From a checkpoint of a small transformer trained on Wikipedia: width 192, untied embeddings.
Each number is 128 + 32 x the weight over its row's rms, rounded and kept within 0 to 255. Layers, rows and columns count from 0. Numbers have three digits each. The size before them is the row's rms in percent of the matrix's.

# layer 3 MLP down (transposed), 640x192, rms 0.0299, rows 328-400, columns 0-95
015:147174096149116090153143124110101130090137130191124129098123098158112183133094123119107106189139163117124115135049129179094157148142095157103084147135162086185147084106163140151090075089121155120181111093142111094125094077123156139149091074163081134171114174093044110178105105147158076133
017:166148126143067075168140141114124193152123113125137149161138133150090128104101132129122115162120166080118109119064086179102135111139148162135090109031076070144141074139170140140129104079157142138158146098154150099118113167121153172092107143099116117199119137121027099160121119162166160097
012:110053169161151102094093145137163100155162185165174075146169081108133081150107177122154126069105145092186178120138153072092185124166147142192139091116108132122066129110210152105128174180096124100123129137135155093109093153142142139149169090134104143185076155133077141099118160133080129103
018:150088176144066108140077150135144186172180136133099081121176127165156116135170117130168120080123116158121193170146137133104140074097150121136134092080063085140190145106187160159127128106085083088130154119129144140102130137137126161112149193087110096211117131150098159070079099167173146100
016:110176064175113102120090090131122101126119154131123133143154160117130152143150105089144127110104130140155097123090101150114051118138101130098191110139088069117137115129084140140106057068159146146168118139136127131108184098109158161117153125125059086119109144097087138186159113154115128071
014:140150122097091194083104114132127135139155102076104120145128205095152120103163118140174160160100087126114065164178135096128070070134127170121122157092148169115173146157153057151102100117144083136071173088149174106108195080129105159115114158170093145135169122140177120175139116125120125134
015:109131134143141131139210144135125093131078165096120172139107091148093141147117133128116117189138191149161129149111136152079171164151140128161111130093167146134136099123201179100190146203161159133117064169110114118121114093125171142107148130153124165143137176119087098139157127160116075129
013:169140071139121155102123123193155082109133114090099111095151117153100150078142119132163122156128149147138062107125106126106054135176100178134138140087195147111106157146146084137076120131098113113151154158122123075102217108126114128132147149147128124079115201058153131205141105112132130092
023:154130156198159158109164093088127148146140076144131076140121100139135104152113116153164121086133094182109130156182142116161146116170149134125159069095108069077135101122166102175129062176124204122146128184099191145084159171122140138129131154143146195146148126157096117122100147171197091142
015:096180047139143110115100040188095092127155080111070093085096116149148135171101131171115100150117144156130070057127146167119075125112050187126134138119167123117112126137088137104115096151130156127136121140128107044126154086135151074140142072135146094102076171059135101129144114098122137085
012:096099184148105128132089124093125150090171187145169149165134146125106163104107185125077150133152191057140197087095110084160116109147146136162079107153093131112107186113150108085130100104160122134110111117089097132129111124141168131115157101130150140120082093144089100043149208107138150101
017:157161103142138132176214149092110103172152133125170156143120118164124100130117118170110106086109132094152123144124123098124182150134115114132100152148152181176075068149106139124172150172200167180165125127139142147139080120136177219111087168138165175144171133118091109173120150153165088161
014:125146080111125085191149130143069139152138152077111160089105128141113181136142110171135126154118122106108111108115133194158134149118084126090119199194122167214127124133097162098152147134156135164099111093166109112126113091129177173103115202096115165111154125135110125154128106142094118138
016:107085166143164167132125095117148128124084172091111135095067122142105099160117157142111099107159130103134152131180200133156191132082120136198068096152143119130128178112160170114132219147098109106117098103092134138165060136103139157164094125126166160128090117093146085110077119120141145174
015:140094122130097126097112127090122114124186090186086072075176208135189135104100134125152159139135117182093135111081097120102118081074146132127134121167104125182137147145135105115095096090110085139121183078107163090127164061106107102171086108122093098145137134102141156126109089089102154096
014:112123182124077157119062154122161201180179094121122120181145144144168137043141114121165118086118069143090142167115106076116176108130171134104090120133097121138099154151164067132130165088105084098125198092150181135133137149146113143114073168071123136146177097148110139092088110123086158106
015:160130144139105113196122137093126086153112172093157149174086158097131174158172127183155112149104124112141120121125110094168097133179164154062155138123100071118150124126130146085205101109124153113160166144177141126045135166127179140096127138081117148150096115166091158131128180173165132126
014:157165074102156100141078074120082096100133164132118157097093145102087202136092156184159159169162100097091102093121151158150075165128063085104123150125159144166139128128089160164119132065117135130117142129114118120122090119112191116119118102112075138083109127122120121143092157122108098164
013:181112140145135146114176136121141151164134117104104143153175138109104091097140106181165147176143110083080110106076089188130141101108176171196099162065137118191162094105192115158113179145138137118159157118158139105122129149095166137075101138139130185181139113132125133130144109120089061134
012:088178115158070135162101108092150088117118113079143133161125199110128095122140111156115130125103149106141105155114104076093124121139150183105127103130169161099153145106097102122122141101164149146135186119154190140095088130148076179125094140123199078125149101090068133122156170167216140140
014:109154131140115132149079104072136182169185128137170141179166157070115092097212078125159135108123103107111132165128081117174165057070203156138124152111124116143117117073122110146114130092138088120148156064172157123141143137136140140113105095112121156204112087089172146089164132108124147108
013:073116138137111142155172180119112126126186075133143137140102085168129073113103133072103097091078154176184115088073093070088160139147138127125093144146121145186053128110146097096146085181149124149129151101151111100110087145126128119144137162074147088128148138051132113124101112142160184117
012:122087155091094135133163112131128099131095132078105111101136102144109149144095124175121116200144147057139103146132171155155170123133149167167106151071184174131198147090205139088087159145093098082165146112180091107175131106097095128123079185160108135156105127136153125126064150119106106155
014:133131186114126153102112102047133044099165143120140070131135162116079172140110142128078114156167166144121154160175152091158104141134149127137106084170119150053228172150172135086138094118138129079130143123089153135068131089124137101164139118174140116151123129135109113128203163137144134122
013:135107162164163189193172171157145184189088137099143172200084118115101104113165104120125158145115147161068116186109121168071176089173163123125127143090096150136124103128198106169144136149141160164133147129169097150138107147090096137121113163110153167176149170165142109104135137113104136151
024:144109129177104041140136152052137165114193112204161107129143148152155086126166145134166168077110117148091143146125120078168156124133203091125167139140100084173093087137127140133128063088118165131139168106160170058093137133097144110152155078173114155180118114101101183118085096151140132140
012:081137093117155158137081051168113114152132099096136158088147173110128153122107080197161126089114127102120113128135210123149145075097082165114099097132130128152141085096140148128086163155156085107115165127126158114164112129130155177149099096106087090164116124123139132093110126116071155109
015:110075154169120112103092161163140173188121153154127146158148172140163077111149117066148123121111095150143160124179067073112147092108160103157154126121098096172062137137099114131127109096079118117138138130124168124137140174111111149123108096128059111167117096144170173075152098114085199101
015:142093126178105096167145183115156198154151115184106171105099099115158078158102152106182132129107130135166096122104102062131149105127137122102127083143134163175094161110120138123146081157123168180149128141111142146127121168083133147129099159101151114079167142120093154113117134109170143110
013:144048145138119143104102115161157152175108147104097095116157071109179072118176113168115112079169141091106119186153123174100172117137166220129103080101120105143124152107219073125116220139081120092150126130147118101146133144154062158110094120131154167150105141166110112092099110115104087141
015:194142123087085084136098111107126169075154113166113118070132178117113140154095152118109189148139154140141123120143104124155083089106131110146135091149145145101149169132098138152076053077067106115116131115053124122101113122102113083164162092122112075123114142168160120114183129154148137118
014:151136129133130122115095112100165031144119101108170107135103127101122115140172101126163085104163144113232107092147091061161098080161109136112129100094153131108156125170116190089188111106148136138112151130127135186095135112228220161130137131119122122091090091125114108118211152081149138081
013:125068147151164125138172137179101137153132096127121037087131141149158093138111096131109146072141149156129148177156218090121154151127109127169193083133092164101154134112152169155146157176127132150167146183070097124165097161108118148151153151139163130123160124195148158154086149146117081101
238:078211086142119185148041152142112103127129120112077137166174120177149183151131131123139155154136185119178130127152160120133117105144107134152130121153106195119132122177177109133138125147167096103151115109134105210081141166115109125098104125136128109165213103162129179099150128144168161153
220:134124109165208122022147126108129135159136141069141148135187133169143177143107074107142118181118196152118101112115111096106123170081088152127128113084179102079120106091138128145146159185099156158139135150129133124128180074050157140123147136133107118146144152075127164133114094135112123101
014:141113196112129127080071110132177045090148198122144108130135144130097168163166155122083138156146178136160149150139160073127049100140117101078101120159104171098206154108149188114139090168111071096103097158083150119082130078167123120121181135141112111107124139155114144108161166138132154084
014:141124110117132172166167159176127180152149119165082137071074125156135149137069126165105114162164118134102093169126125224116130182133152149095099100135129120151148156131109054139132115065124136130116119107131033090118133142084077087118095173172131124127174161101137144188094091124155096160
013:145090090134119103147114121097131073129216142171121089107169057134136098172122190089143066124112108135203105148103132115148125118129140133097182119136090157084085107183111174135181134135138120198154155161133147093101075111171177091136148180128129120092122132118070115135132134170170115148
013:121147188149130126152150177090152132086149144150140125173095135123155099125184129135085158114165109142053170155154107094178164160154165099104174135168122180104113143112155086130167151143111123176161130152171130102130085159131089088152139140121197132086169128159168171081079136084143088163
012:188113104124093118114106073092104142161121050096173083081124118161113141130127114158107155132169139124163099113152118124136144117113155180170126125101137072137151164149106148124171089046098138096143149056124128124132134162126220104140122158138107119132072107112081105194125117096175122084
011:120125109142097153118123140156127146129093119128085074092098168135157134173099142214157110103111152170090130165154188121131143089106135178114175075163146151135177098080070074074140152193096157086146131140161086134122208097096056122147138127190118093122129147171126136160091110117116149127
014:130158124145135068112119126098112107092135161165120112127098109105150151185091151102130136121105122149143114105198147133148112170143129185166124123140157068146078158117102148119111069109103164112091087131113077087106088124109177119123157024128112113131070130063150142135141126138150094147
015:115160109159132116150194157194118146128106121107158076169116079176151144112115111151148126119100144145138105082065097170121139127185126162167119161112127096123108132111120093081133086141134171108159093134164133062125148153161192164092128158089090104183097190053089115149139139132138114061
014:130116139144141115133108131133147185128097142182101153158109123092151092114144102088179153124067045127055111143143089130177102101110177178117152107151099089130069121118128081126114109148137121129102164116109200133121131161091109110128072076139093183135164079151174165093116124143099157173
012:154148099135115077099170132096140076091123181085080175126176115113117139158096135110171158090097178086151144169147180148130177182103159183159099131151176151174128112136131109134102214116153099100155098136160126123103130065149084173165128086232117161148125104107153091164123078174132066193
014:139193120135121069116152138099092168090122133133154177123106155072166154155131156117127154161102100136133094106145107064152090168143143108103101178161186207159088158150074120113106116070186200136119096111176121161112100149152116172122147123102158150064164070152122143141119138159162120199
015:059093108092159180179086119167131084160180143104138151118179130119140150118095123200113122134103173055189123124066148120065125078105097165127128122089126168183151129111162112105106141177182141134148139078138083092087120115127103174128096090097093097199139171097091139081121191107104126089
013:136061170091148114152143120159125128149089118096133099080130123157111190143146119123104165114121138119126131154118215158095129115091086076159106110167057121149205137109137152128151126140144127102123148068087104155151102126078160130159113176114120123129164128164135129145088104159120149071
013:148108159129119127149138102074152164214162130167132192155197124111138108080151103104178148140089072093138099152050084136149147092090191130147125103092086087135124105153144094192158142083141107151142203071168172132125151179117131103120080137131133116148200099150100149083128102106121148084
015:132141157156077086133071104076122194125108155150163122131082168094145130136159130115103141141137147131094141131110063059187130098129214142118150099183114146114111145120107091148151095051144138111176174099111147159095136157136147131138127122109144148111100070214125123080135178140150159116
013:124127145131095136150134131153129108139158164144101111173140085147124119075174124137051046170195160075125122159130114137084121148131174135050096115095074127104150118163167135099161153145174130150184140146085106127104096143183094137098113176105196131151145120137100128128092140111100115128
017:148162131134151127138167118167107132114141111126129191125130114097115105104100117109126167117090163084148108105126149113093126151143090166102105149126168196157078083109124088132105115212206159194116130151118127116108095133139162138116142110139184152084213092123118090098178154106110073139
012:166103172058102142102089169142139142122198071125146092125121166145151096097171115158167109078138091133173150160117155102071115112058133151089112135109105179147108163139122086091131103192121132122110197121136097099102151143160083122172135134086170111143153136105114125139094071068134159088
238:134090122148161141116123120101141127099167112077109146118104104135088147144113126123127097148123166160181112085156106070047155114086094120114112194158166163148144099122105097094179127167048154159137095179125161134087132105093183115174155158052098161163125100139094126142138113155118146089
229:126104105162112098101178079143151095166061121095091074191122117119112093170155140095108088133119060072089153135150212121081121121151092083120130141135137097123136120086175127100138140095135119119120125118106146118159152121136119113146149076047079117119124108092122097124091113141187162123
014:138110118142146151160138144121099168189151114140135119136132080144142099121105136107112155107099138164137148162086128148107245084112145103195130101086092111130149141101136121165137100137136169169175121109103168124145091126106144152144096147098071124215113156137087095131133082144155102088
013:079147090120144081137171147132108135076124143157150083170093094172140091146131154118114074132099144107142135124120146155164191166097120119177147186144158100146109078114129163078213117201137171173133056151070119085113055122150167114100126091127132181119111087120112123110101169174149121129
014:118136148103107091133086187141146134091204166138103112118142145091139171152102154127147123106097123113137158115140128098084088148110127155060095131115070160137099146118137113107081114146111096079128126112122109135071161158153071112093180062163101065169162152107158160083159155130150134130
014:081126116160184132102096056103135062129107167153149098151126156109115098198147168125122080108128110133164159112137116073165149074095120110165170083166167113120128097105089180110148158144111136122153083134074158134127151096131182108114157035148121122103054097138144125078179191097119144117
015:131149074140110151122139162101132152067187103209162148104150087171122078137098133125087105097137160153168124152088084087132177148115141120148118141120200146115153073156158130131109087152182129156179134153090128126096126085134140121162137095119152168150095145109094122159116092112180082144
016:091103100127134121180115089174144100142111166110161131163112101186097140152140150124067089136109169073170133068076119143130120120127102111183101141131127103125139126104118189070187121147127131142164090125141102116154121123140189156106114110074097129149069147097109114118163147089117206041
016:158139156116120094151099101143112115197146138126116117162182213116176160155177084089194124116084059164118125146094099117122105059136146157099133154093103137128106159103158125118130076146157122133189238148158162123112132119125158144108141160056101133150176155141136143116121143164093126103
014:140107134097148173154197104119133042113111185085094175138133081142104133196160135131095112217136143109111122133149143179116134129135123132129154190101140167131194092143146157114161134214165129155156110180124081106079089098115141128147142126155095143163171134135176106139140122156121099177
012:092099160140203182073131111180125091124151161116127107111183140082154122136126160165170141097133105167115160121102134075107202101102125106143130101142200188150115123099161160106088124225100120148117133161101174098171132062110180114169132088137101139108119184102170156116124092070049109109
262:065123094128153153088129104074212116165137121144121097135156148145135102223132148158168116188097096139116156134100181078171123105093092191112129137163159149171164157068089114127145121165127092074119173094181182139140152122124148135178131126156127150118114148133135137110175140099131100063
014:150131122130136135136151128100096165163169107069139133180089118129156049136166107146118092091125069116059127138109085149159164097107158124160112156117127093129175080113109094144152128091152130160133139128171165131198077083155165142101095120075160164166128065099106124090121077092178149158
199:130109111149156130139165122213121154172069184138098152123120181112145127125112114114127142090204143118139085098137149128113068152160185059149134228117125087116142174103155166114098113090127189115121166086144114149107152113177091090124141109122114106156158146149059147178158110102107085149
015:141105118160170172066114090131161030113101116129097104097127118176084140188128124099136114113155157158165131145124150151131106167153050132140162090161137094053172121118117216105182183189103083135136105204076085124118152110113139085161185093170112110068111122107131119192154094122119087096
287:138045138109084179092177122118126163115160133094122188169139125093117128104103064135099082098101122139138121107118116125135139084120130133088114062133154092173114084155102122164173116096203138146127122152125042140090168139092107122096173175106082178108129090123122120119147124146128169126
014:119145106091108137162058102129112074120188120114119147143156104143065204122122120193117099141104166086219122091104147138117046093096091147096102197082148193171188155138144147117105096135140093135108134084130105091066152097138145138133129108109127112142118152102123096102172145133134156078
015:136123157121146126133186162155122120131107182122167165181099098107135112123137152105125150168121094114123143140176098072089166173168153090138133142106126240118065150136149137109123137162085156161189137178180097135131120174127086144138096119116134117119170178114162163134154130089102127132
014:165120106111132127124164139169114087125124205161126155121105089127099111196124137106117082147143167105124118152172140130105173122138164117143135100082157138113076135120122159126123122125118129111174103168137058128141118153137127107126133110148064080136156137128185090119149088103129108140
014:101129101088163107138137091160124109080132147182159109113136104132071093166114166071067144148127172142163124129142120139155122138109087146182143128165151138080128119127108156124133102191142179127140080169041089126118125096128153084154169034122159127085087137104169150137222149132119156101
# layer 3 MLP up, 640x192, rms 0.0389, rows 329-400, columns 0-95
033:079098194154158115130138219140150072152130120130114129095115161121173133099167097099141127074122130196144095111117144094105086169127156103113101107129090154149122133152066123105152184159077130056086138144141089196126097082135105109174114107170085156076098141128187154109101099116177127150
025:096153119105104146116112098172071104101119111136128143125146132141098167140177127137117088199184131109088150105149131156157109126092156151090210117156142123139109086126057163157096152142124053163098116149159096115136196108152129102081096165154088090124145133145155091104170090068101178157
039:110099125103149167133156140128070045105094118089156116160086119079141148135132127131086114136145158097114071133135168138164128164150187147119144116170152184149076105122102121125120146200134094182122129182126089128172133083159180159123112153132099110062140134110158101110145079067086185177
033:146116146101153140205166133143162119118077156115135106039150124150138149122131158186108165119111122150163150124127110111079145160074101130151086148155160159145113151105133130143170192124105118078119126106136147134133053175113059145148107143132159147123141139171196145109108136140184128160
026:160117093152101133110190083103131141107108099136178116166110117115072078147105096097119156129140151081126107150123130130161162114154180091109117131114125117070094067096169173143143097121190183165162127114114156074158107194117178121097132090111141094139149109093078120162104158147075096082
029:073155191133143113136124152133137113107136103129088175120100144149142111107101123065164115100115117194157150085106109046155089084122148116084194078120110092151094110144087133101143145114102111094088118134087143164134180113121102104162168101146152132182087100146158172112133160105148213155
028:120132108110084100105175075075110148153120115142129154174163145100090087191139117143134119122155121084073123102113055095190140095150140129180112141138146154184142120131090176143221131130113182156096145108171142124110075182102076168076115121108108119145156059125071118112155131171140103133
046:117118112080110124147175157132127083094122137077062158096098164125089144130093139057098115175158139111172204106107125098137114102094139138164118119185160207150102128131083200047128146173105074109038103148144089117116116149154145132123151103097135089174136157105118129110140178098124202131
033:160111119079073117130183101093123173151080134136137114151150155161117106121111126094138160093101104073051109126128085110122154125168155055160096134155120126163141135135145130161207119084131228179139134107159098140119084200086066166109078153107148148124191058157104138111145169197147103163
021:148101105161191135138125118185162106152153119146152092118141102103140132130179115169113117155161146157112104145155151117061152175133138094133095120152081101129121087150115163167097141144129096135149166102155092141135124085139144071144095171156078164097142220124156163150129057109100110200
032:121152187129117084124101141116123117131117174145070157138119158129154103131106141094198130122110134175135179136125175115146132093102120139115189068073109090092121126173105130098125125126080107059103117143082156131095166090132111104120152094148160139157083145137153168135089157112135173147
027:141160200136155118118119163177169120103112107108119137113110157131143099053103128073137178067084153151176102176109137127120107158137154089116166117098131078070109129164129092140052100105104123082103155115061129100130136119132103129127135124152159176129145142137174180157120150176156125101
042:089152076118140134056105085102103170127193122183125133192152133110188084118076101125129144135128094122070115135170070098143166132169172088073161129165121117141103109176111098185126084143136134170130144133142136101126192133126135135132110106054126138144175148139065103116183106068129111103
031:137098153110112148109098120110067095133039115049181113163127108116103114170110117141170138150160163093112095150162181163179120175174139155088048147107111157130153187119124131151110129125143218104109135164119137122132128157121141146101131142092095094006172143107143124094153115140102129137
028:106087131140152148113121088155069078085106139132144096145119130106153107133133143125127164172151172120155138183159196184162129126124177104154122130146105133076110089118115147116058089136148087145106133145101121051164156112112202073114127122163079124071139151113138067146129056097074114135
037:082114094122153149151188172203173134105135100139085129055146168160103144091132114114032156099130103154161137121121075114088118165092130101147178136165179158134084058131129152100117170150119055159126100098123094155138127143131101161124172135101128130184127133174170099174120093102145146095
026:146164109142088092108108175130158162139110060128108076097112111135098164070111092057099127135132129117116134117113075137110108103152132095152167113106134110092128195153169118104135161115130155158135126112108146127136106157127114145120138130142171124127103081163158154154149162210146075153
028:113133147140116131076113171120077104131151082119116161141055138123061117065095083040150112136143122142151080134140125098144057142159130087086127096094127115114098135134081112094134133136169147125094125141103105128100145135161174130141143096132113128093097111108115145155161167110112180151
022:103063097181201150088168135154100062132096144177181082109188200141160079137152123116104104120125132133178153149125114147176148151095164103142143122166108151087114084162117155160111120107087150141130144138116075069159122115126091101116128101113092134151139141207168117150066098068092145097
034:159067124120142161106106126148123107113065142140151086118091139121133150079106109140103162160131124095147120173166201189100124151106139098133115135096156111051112125083149069104122150140185137159196078129097104097110121121182186138110111125132120105062132130133146110148114132113078116145
025:151100147116137118149111136128101094138126121090097141149173138146195085166175126181201162095171129109110189111134194170187173066143140149115128077109072112147147115131065135164172117128067149091153105182125118126107157072163060171137106120142107167105146130156113137102129102135110131095
030:098144103159086108071127122112064141121200076124145204186116129120099089131105116049167123131156106129117075135124078064152083104162134111066164114142139116158090121171116131134110100166152127155056143125130137136123172128126163125118172105094093133143159129096064098150195130109099156095
022:171113000153170136087189092154106151095145122138167127126174119131131130147105113134166088115173097147124128109098054149109100141125089145125129136148087164128093169114082153115166139162223162155154145135132091108133159218125162098129121125126146110137126105095073132114133110088097183129
022:103110219170120100071094200107158105078182108106101119138073176121137122103107095092099112140136121151173092137123134079110093122128119108120173121094132121134131097151126091061128145126147074064123093126083139206116160039150166108172183100178130119124084145106147150142130088104126132103
057:103102141101141150132116180166102093164059141072074105079136119102108182122137145125078129130178133138171115150145174218134081157093072173105099135126158204114119157113058115088096187170135100136106111162081111159122122126169112182115125178102108100066137145146174092094149113101151138149
026:145119122133144136135148091095111127081071097122132095151125096139151092128093107101157208156124111093096151125174143120133189135178200042091185081166149094068099115146194118164103105123120153156130095134118148075159148175100123165091126157112144140104158135171132134139139168150078105139
027:165131126088092138179097113118079106136098148141108098123111104135107151128118182190040167139124171074131122114167223197122135139117096159176092102108143137092143077079136109123081126130151073216174101186114126120095125062151154164109109170135141124102142145098126076161134134096110112144
031:084107189106092165126109182072101079147112142110105144150130180093118140127212115148076128120160135088117129153127186125139157146152157165152106146110167129155130115137103117117140163137085091110141132118155159168133090000139122156156135129113082119123127178124188111125094089124121090148
032:061112137162133115034147103103080126127157123158128149164097155087109106133094136062104152165141121148105074147140097100135102141118153079119149163170158157137108066154091181131090082170163100153069155102152129104134125121112169093111128134104062134135168126118102079124138104066139137143
027:195130114097150158160158193123153091137055116101146088114120128118116186128170115134099091128164154115150119120095147169125114146156113170167076126129111139114125186085130093112168195152134167147184147140117140138124082097169123171154112165122149094093095131103169172132085154136118129152
029:135122073077132160197171064182169172110074142153129155090156162159136153168143135176126148132092091112092169127150099118135169125077142130161164132143124065118134089126141128186145103089103123176185115102152134073142084164099088125058104105087133131241166115171151116150077128127149146115
025:101170105089108095103107067075096133109158149115097193201114108116105109144116155094152102163163111119096151134138114094160133135140111137087180118150162134168114130163108175103136116157097089120080124110131145155086173135109123117101141161083133089158135167103064089123205114087100171146
226:129103109093148098121161138121131139119158146122154064073125132100103061148115166157155097103135085136064128142117138089111131187134133123110140140039132061137083118085063149121135160107115128184112138146142137061197086056165078134157115123093093118105082179148115070131128142126098071104
220:124168098129099122191096114142104109178137145122112117099113125122146106173168145181079096113152075062153166119136083117120098137192101075145072136149056142098125123170163152103144162102160121143112098124174111099133087121170110139104092141178118067161107076172147177149140124186177130132
024:170128041109123177163151081163155123078106118118159116110165097130136141165159097205113115153101146091103104114087095141160156137132133181114168174164183135168097129073118112150150157142141124173168160114163102100186122150113145165103101170127137100160135132091153113140104050110088165132
029:096124172173131088056117182066134120191168124108107136204082139080131088126131100058160124068141121150094109150099111074128111094161134072164080150056098174154151147172128184108191133129141169080106155118137152176115093090134126112165157089139103170102114114108086142131121109157122109149
024:110174117056167175126142103124154146125076141128141144121154141106148181160165127167119102075120143152079093122094104128127102180107112190132221132137131133158134091144109106162133151157105093113142104134132112126141163122112082182085103156087109177103147142130199114063098115083173187115
029:136091099153134096065081129135095130162176139130120166171136139120136124068126138094099078136127120122173136152124153143091100090152088115190155141087088133114173120122116147101068112127156056149117163097114100176077168057160163105120133135135098170149121153103066081152185051110079127088
023:116131116069178127140173145136130142208157155143134086139136138103154162127157123091201144098138136153056104128129070113097153132143139103108060143109098111158104145173087123141230136163142157132147171122168147105054091140150108142142057117128123147140122141120088149155142117090151123179
018:083149129111102124082126133140090148065135119095145144176135142134075097136078133110098136149142092074110064118111071093162133159221139135116146187140152178138136140181176164124088119116136140131053138165148097138127171141117141125095192138083106095144176109139101108147149124154118134104
024:120138079122136134149140122155114146223092104126106089049159102144109177068171112117108117072158090103085174106142104153054135120099127050111099129113122127139121121104124142167208148122153135175199116081119122156089079168163060148154069150092161145128127117211140121094159132120141104144
026:118119147114117104177144104159101093163166123121094141129176122121159081163141140135195162089119119103110153117125133089141160093113166099101078122109125129196116104143068184169171134130085145101053140089172091135084094172110057118103092085154122183155142109193104161119167103215128109133
030:119113128126090112083105156095134140111103102121101129105125146137056115071113116166033166152149160098179128144149161147089089164119131102122095148144180150115142092049137124113066143101160104116158094118134100129103108126154165136162176116077124095085161130108103075146143130139152064075
021:101149114168119089063137118140063115130151132118146162121082107105109069098085139101158102149154069161167104136104130103164091138079114098085161081139125102106112150136116160134143096172121187070044136113075134096153113202116097092150152124098124122082129081163125170088107208100174173125
028:129109126157165135152110165163150073152132137122126081079130142148114127082180144112108102119116129131193157137128200171107133124101108145147121088119111096074151110125167141144088137096058122106170130132080116109154091070162088096146139151152139139137098175153173157141092148182134080129
032:158114149143107117120135108088079138113063130136108142155134118145139080188125091124204190141183123123039131113165139112165197104190183055094164094133154064141073122147131113162169126141129150134136128122141198157159157146095121163116143142135134090103117115175145152173126098093085151174
023:145163127137104102169108086092116175085170122067118138144105073117145118157121121145201149152131130096076102147137109105160175151182113162054163135116169095136067190134152069127138104176145130076062132150142215101140170140117172144128162112141161106133131172105120186149170089105100130127
020:121098173128143156134139146087113089117120162096107140102077164104119150158149143125109156148130155172131119157158176163127096172111120163167102127113161186127080108114101075064097153198158076110114096163109109104165142068138209151115153098141088132079109169082181130132095099050127137138
038:138085123126173139125131177183151054099094125119137082085090144132093174071167135102047128170145167109197130130108141163075115160117123127148112149135141134074108109111127160095059137148131058143141149154122084077086077064183148102109145147137093129113144190097175118172121104124100133163
026:078130146187156161077071132102122119147111164138159168156094165091143132129147119091138067084098146191127094150092132100114066148110100140201167165119136182121114097132062119072097127156155077095102171172151116172162151060119165104137152111160092165104097142131156116118109045066105193175
033:121132175169116113115098146087180161123088127132087161081125169163094112106139104086171119114132110171130184122128126108104135107125113089145166127099127064101172108116137126112147135045082139045140130093106191157136107111111103088150149106167132118174088123122151155137094158155114106120
023:109067114138077155099125120113083154143074120086126160198154168091072110203170104140161118135201155105054112136165161145171139111172155125146126155148126142113188090130104138116144102082130169110112150136157154144183137119094182116101153134168080059091138115127140070115164086139062131136
206:108149111152102148117116115100097140117103132141125102125162105124049106133110172124131146154156157075096170135120078142139075101198104113179180114114117150120109137147150141113167145134131098104116182057191099085141140179130070178151140131168075113133178119131117095129079124155184157139
231:129145131129153143161079150117132126149183163159105166071134122137129129061077131143128146154136174177150074143117066110177160170129158184147146074161119197111105156172098150124115108137151152180128122094143103097113067151140073124096118175170119095110157159171121160098144140127099115136
026:148149192093145144147137139113114098132111128119101140159096126112184140169136101091203123111156131182113150121138150094137110151150168105071126090103099116124057148163092077121139159195118089089065134122106172158125167078145128114141121107131137137102100136112183180110149137101125181166
027:162164146088105082175114142151139167181159143128068130100142088162152165067154140124153100106112168156148189077125134124084140106147125094089110099141101051142107126112127114133125110114100094134099145125109108171060169142132067147163117101087175161196089172176115162140187153134136130133
030:159103097145129148154139149147100040124042117099153079118116125124126151112169100165083091096138131080102100102091168174098110146151116126210134136140135158106143127081118106127154154145178128171168125167139049137166087116164147125133110168175127123019125089126185139093089110152079133159
027:177141076061096139171140111139136171080061146165091115105157121159133180109117147165095166174119119099097177090153099200100158136119106133095144125158151101107103159114165081166119151122150134230160088115146119107120112158108083183094121156074174086193154114146137105148132165139133142140
036:159129181094125114145124130108104109184096168099123139165113100091182159185186130145227086161156159172150171111108169139176130087166138170083105095145065086157114183116087125100180129183086142095085156168118179147119127116122108145159128150128110109142079119112144156104120151134135158209
027:151147151093102120182113092144170198139201138178091125122194117151188129140163127169149192106101108140054109117158083093087177135155138105079147152127152082164102113160119061195134138123125104168126139099203119151082126133086076151121093126127140172178147144170165134139131075133159048136
037:135106124132075127163138111134093075034042102094107140080106172153054128115138125125088128157136146085159156143139180127133116163091121124139199116147207145103127079086156147123099172115102068098114082110106127118164141125134122143092149154145121046098115147159198120130118123138082170092
034:146197130139097111119095152116144178124146085108106194127133117152095104121092122106148099086121115174142131099101087083127066124165088132103185119117138097145119142128113064093139124122139112094104126131091144189130191153125101181140171098117177126156098107117117174110161170116176174086
031:121154125106028120095097075110068153101103110121145170183124126141098121141081118128134129171163121069097174122165115124200147103130154119089121134126142113135126159123113138154137123084132161153098119109153180096107132152105131121096162110080131065142174095104080107112184170188093114129
223:175124117090138118179136107186050134135090130104111167142102107107099161065110129104045132120184154116104131172132088125109101160206153085135118144101089118079124133166188111094075177094128131188167075124122097140126166092115102119110109141080124166098116163130173147116064125221138125164
022:085113135121116148092077162133153190150169125141150141150120163128179101088065080163134152151088124184131144146194130123067085153113161121071073146100091128112193178149162055160120109084122182129152129084092108138092114129109136118153121075074107132106150151111127085122151139161152067088
215:150160095137150147098114184180138137165158183145082138192119120140124173140149099153108154105134124138138117135086188136105151108182198079101191129165128165119101210153142144160126144112159133122092086157124134062115074129122110136095150133083142072121116156096164159158121183073095111170
033:136169075091093114159164060094137204126190150152131176139168089154147109152101157168153151135086077107103134131121061068125174088132093148096157135151156113191134132115131120162191115104138135150137121091166146097126135192092081154124105139091175144232149099121070118117143145098186133107
246:145179099122171156151097125155130110172091120142155090093100100171161110147089195105112167142148128076115152174150118109099108167139138151139114180084108192159099206116122127074100132101118128155129109099126185150130053100160113154159088129112128115121110166119116131163119146155110079119
030:191115116109100121143143124145149139097055108115122106107126125127141121164127085119182173088159095111057104124122131146174175112142161065139160103139148067129073149117119065124223148158141206156169100137142147123157100184107106198101118133143151106096128069170152167162081140154105139158
033:106139144154056091087045128112108159137159117149089203159161183165090115115137131126092091104140111128130158121135128134131057113105053159182179123076131143115190107131102118085091156091120066127104134117138135189085162052130122097109184103135119121153123096105115093133127125143117098063
034:085149134138087118112100149088142127144145096121073187162096155138099149073161111104075112082142090126119153139141105074065083089108070102163193136094166138123158104123111119093139143106167053152153128136143129181074088035153110116132169117107116153163128076106145100150148153132150119120
029:210155114080119135171126119121144186156123165127099124104167119161160168155181141168189111144151121140108163096121107177111145119140075175093131131141105079141156168113142066160176147120128164143156144114134156144118161155107069172142096161132183119207095150132142160108111156129131125131